config.toml
head_dim = 64
activation = "swiglu"
parallel_block = false
init_std_down = 0.0
optimizer = "adamw"
lr = 0.00136
lr_head = 0.00924
decay_shape = "linear"
doc_mask = true
Each number is 128 + 24 x the weight over its row's rms, rounded and kept within 0 to 255. Layers, rows and columns count from 0. The size above them is the row's rms in percent of the matrix's.

# layer 13 MLP down (transposed), 1152x576, rms 0.0419, rows 464-470, columns 64-127
size [ 92 101 105  94  93 105  95]
[[119 135  72 119 122 116 154 166 132 142 180 150 166  78 158 175 101 145 153 116 114 137 108 120 148 108 120 120  90 186 181 143  92 131 114 128 119 134 179 138 162 149 119 114 112 115 156 155 141 145 129 102 134 120 125 117 109  85 116 106 116  99 122 148]
 [145 113 124 172 138 141 131 140 115 153 137 133  89 137 126 152  94 129  82 149 144 126 102  98 103  81 105 113 110 154  90 122  90 139 102 109  71 151 167 135 181 138 176 180 102 136 155 157 122 109 147 121 153 132 114 117 138 153 159 114 148 125 149 166]
 [132 116 110 129 190 133 103 127 167 141  98 137 131 125 114 111 135 137  89 142 149 128 156 126  97 143 126 111 126 149 149 137 207 101 104 170 140 112 134 153  79  83 142  57 120 136 155 124 101 131 152 138 105 120 125 110 143 155  86 131 175 156 155 121]
 [ 93 147 162  90  99 112 129  92 131 103 139 117 160 127 140 148 178 124 130 142 114  82 126 130 116 128  83 136 156  69 120 144 144 135 130 192 133 158 156 124 126 144 118 137 138 135 124 129  82 128 129 117  92 148 147  99 107 113 106 123 103 154 100 150]
 [143 181 108 137 140 112 124 117 151 103 113 144 139  92 122 171 131 108 153 103 101 147 133 127  99 134 154 133 148  78 120 134  60 139 135 129 152 118 105 128 151 157  85 100 157 141 162 125 103 124 111 119 125 122 137 113 152 136 114 102 148 156  92 117]
 [148 129 125 138 146 143 125  96 127 148 133 140 178  99 125 133 129 148 161 139 129 168 154 127 112 119 113 135 148 160 156  94  93 106 112 146  98  98 122 118 117 168 134 118 132 117 120 140 127 141 180 113 144 111 103 115 177 102 114 143 138 122 138 117]
 [ 95 184 148 161 140 134 146 141 120  95 117 133 116 110 122 122 166 121 127 179 154  81 145 137 136 176 136 150 132 144 139 134 122 105 180 109 127 134 118 124 132 124 144 152 149 129 137 141 128 101 130 106 108  71 108 140 128 164 138 126 100 141 130 197]]
# layer 13 MLP gate, 1152x576, rms 0.0433, rows 465-471, columns 64-127
size [102 103  94  93  98 100  93]
[[113 170 107 152 149 105 116 150 123 130 130 145 116 142 178 128 122 131 116 167 119 117 175 115 126 134 168 129 103 141  60 125 108 109 179 139 107 172 142 124 133 127 152 152 141  80 137 109 133  95 145 139  99  93 135 136 126 108 113 122  92 133 120 106]
 [ 89 125  71 133 103 146 173 101  95 182 106 131 121 144 133 120 165 141 128 106 148 135 113 124 136 165 119 145 101 108 118 144 137 125 133 150 108 140 144 156 119 102 115  89 121 126 151 157 115 172 181 101 116 151 148 106 121 132 134 133 127  90 122 151]
 [150 110 125 131 144 168  97 159 117 124 129 124 133 138 126  96  93 162  64 123 138 144  93 124 149 131 149  95 121 115 127 143 137 145 183 119 120 185 163 116 145  79 163 145 151 148 138  61 142 129 147 152 129 126 113  94 150 188 135 101 148 125 133 131]
 [106  79  72 176 131 104 125 138 108 147 189 105 129  93 120 110 115 147 119  82 125 146 118 107 183 131  96 130  91 130 139  92 119  91 115 149 155  79 100 129 147 165 126 137 104 147 170 139 152 111 134 135 157 136 147  96 103 152 168 157 120 142 148 177]
 [ 85 142 127 173 135 118 103 113 119 130  90  92  93 136 113 112  88 160 152 156 127 164  95 123 107 141  82  87 139  98  88 107 116 152 123 117 107 140  87 155  98 116 111 138 133  99  62  68 110 162 123 164 109 126 106 123 125  92  94 121 105 103 148 141]
 [152 141 134 143 168 115 129 161 124 124 101 130 123 150 138 168  71 143 128 131 142 127  81 162 118 146 154 112 101 107 140 127  83  53 139 167  94 151 172 175 169 156 152 124 179 134 105 157 159 169 148 147  86 101 114 128 125 137 141 103 110 121  95 119]
 [180 168 112  99  93 101  90 111  93 107 108 116 108 180 128 127 101 159 116 116 185 138 168 118 108 132  85 130 143 135 106 148 133 133 123 138 110 170  70 138  53 113 132 119 126 141 130 136  95 108 156 145  75 153 112 133 130 161 116 141 126 124 116 149]]
# layer 13 MLP up, 1152x576, rms 0.0449, rows 465-471, columns 64-127
size [ 99 104  94  88 103  88 102]
[[161  88 132 157 151 117  97 115 104 162 153 117 108 141 121 103 196 118 134 113 124 118 156 114 139 130 143 121 118 124 143 142 130 175 125 118 137 113 102 163 126 119  87 136  98 117  84 157 164 101 122 148 115 107 173 130 109 106  68 161 159 129 116 152]
 [155 144 150 130 127 141 116 119 112 112 144 110 130 128 132 176 145 132 141 103 153 129 102 142 155 147 157 169 148 100 110 129 107 134 109 136 108 124 164  64 118 114 141 140 111 162  98  89 125 124 137  96 165 165 105 140  94 115 106 183  89 110 143 108]
 [112 106 174 124 115 150 130 147  83 139 126 120 118 144 163 110  99 161 155  72 147 125 136 159 132 139 131  52 107 165 119 178 138 167 129 103  93  81 114 117 116  77 153 144 137 121 161 123 155 102 109 168 153  96 142 148 162 145 137 115 182 146 151 149]
 [ 81 105 118  97  90 126 113 181 120 139 138 149 124 141 136 115 121 151 113 116 136 130 130 130  94 109 122 118 125 160 158 133 118 112 154 165 138 120 143 120 166 143 135 107 112 132 146 130 141 170 166 106 122 119 135 144  77 147 160  97 152  92 123 158]
 [141 103 143 135 160 138  96 117 117 154 116 107  97 162 150 134 120  72 130 168 135 122  92 152 112 145 136 132 143 132 130 137 133 128 150 152  83 122 114 136 132 116  78 121 140 129  73 141 146  92 166 159 135 189 114 145 144 127  99 202 108 111 136 137]
 [131  82 125 104 132 131  87 131 128 147 119 101 142 181 105 108  99 180 126 102 122 141 132 116 167 102  64  90 161 129 160 101  90 147  95 114 136 106 121 109 135 120 149 136 159 109 118 108 164 146 112 147 122 151 175 156 126  81 142 111 107 104 136 144]
 [133  81 183 121 174 113 117 112 123 111 136 125 156 122  95 134 139  52 176 129 132 145 154  81 118 149 154 140 111 107 124 130 101 122 167 109 118 112 134 144 142 109 144 140 140 178 143 120 150 156 123 172 122 146 136 106 126 180 148 141 141 123 124 138]]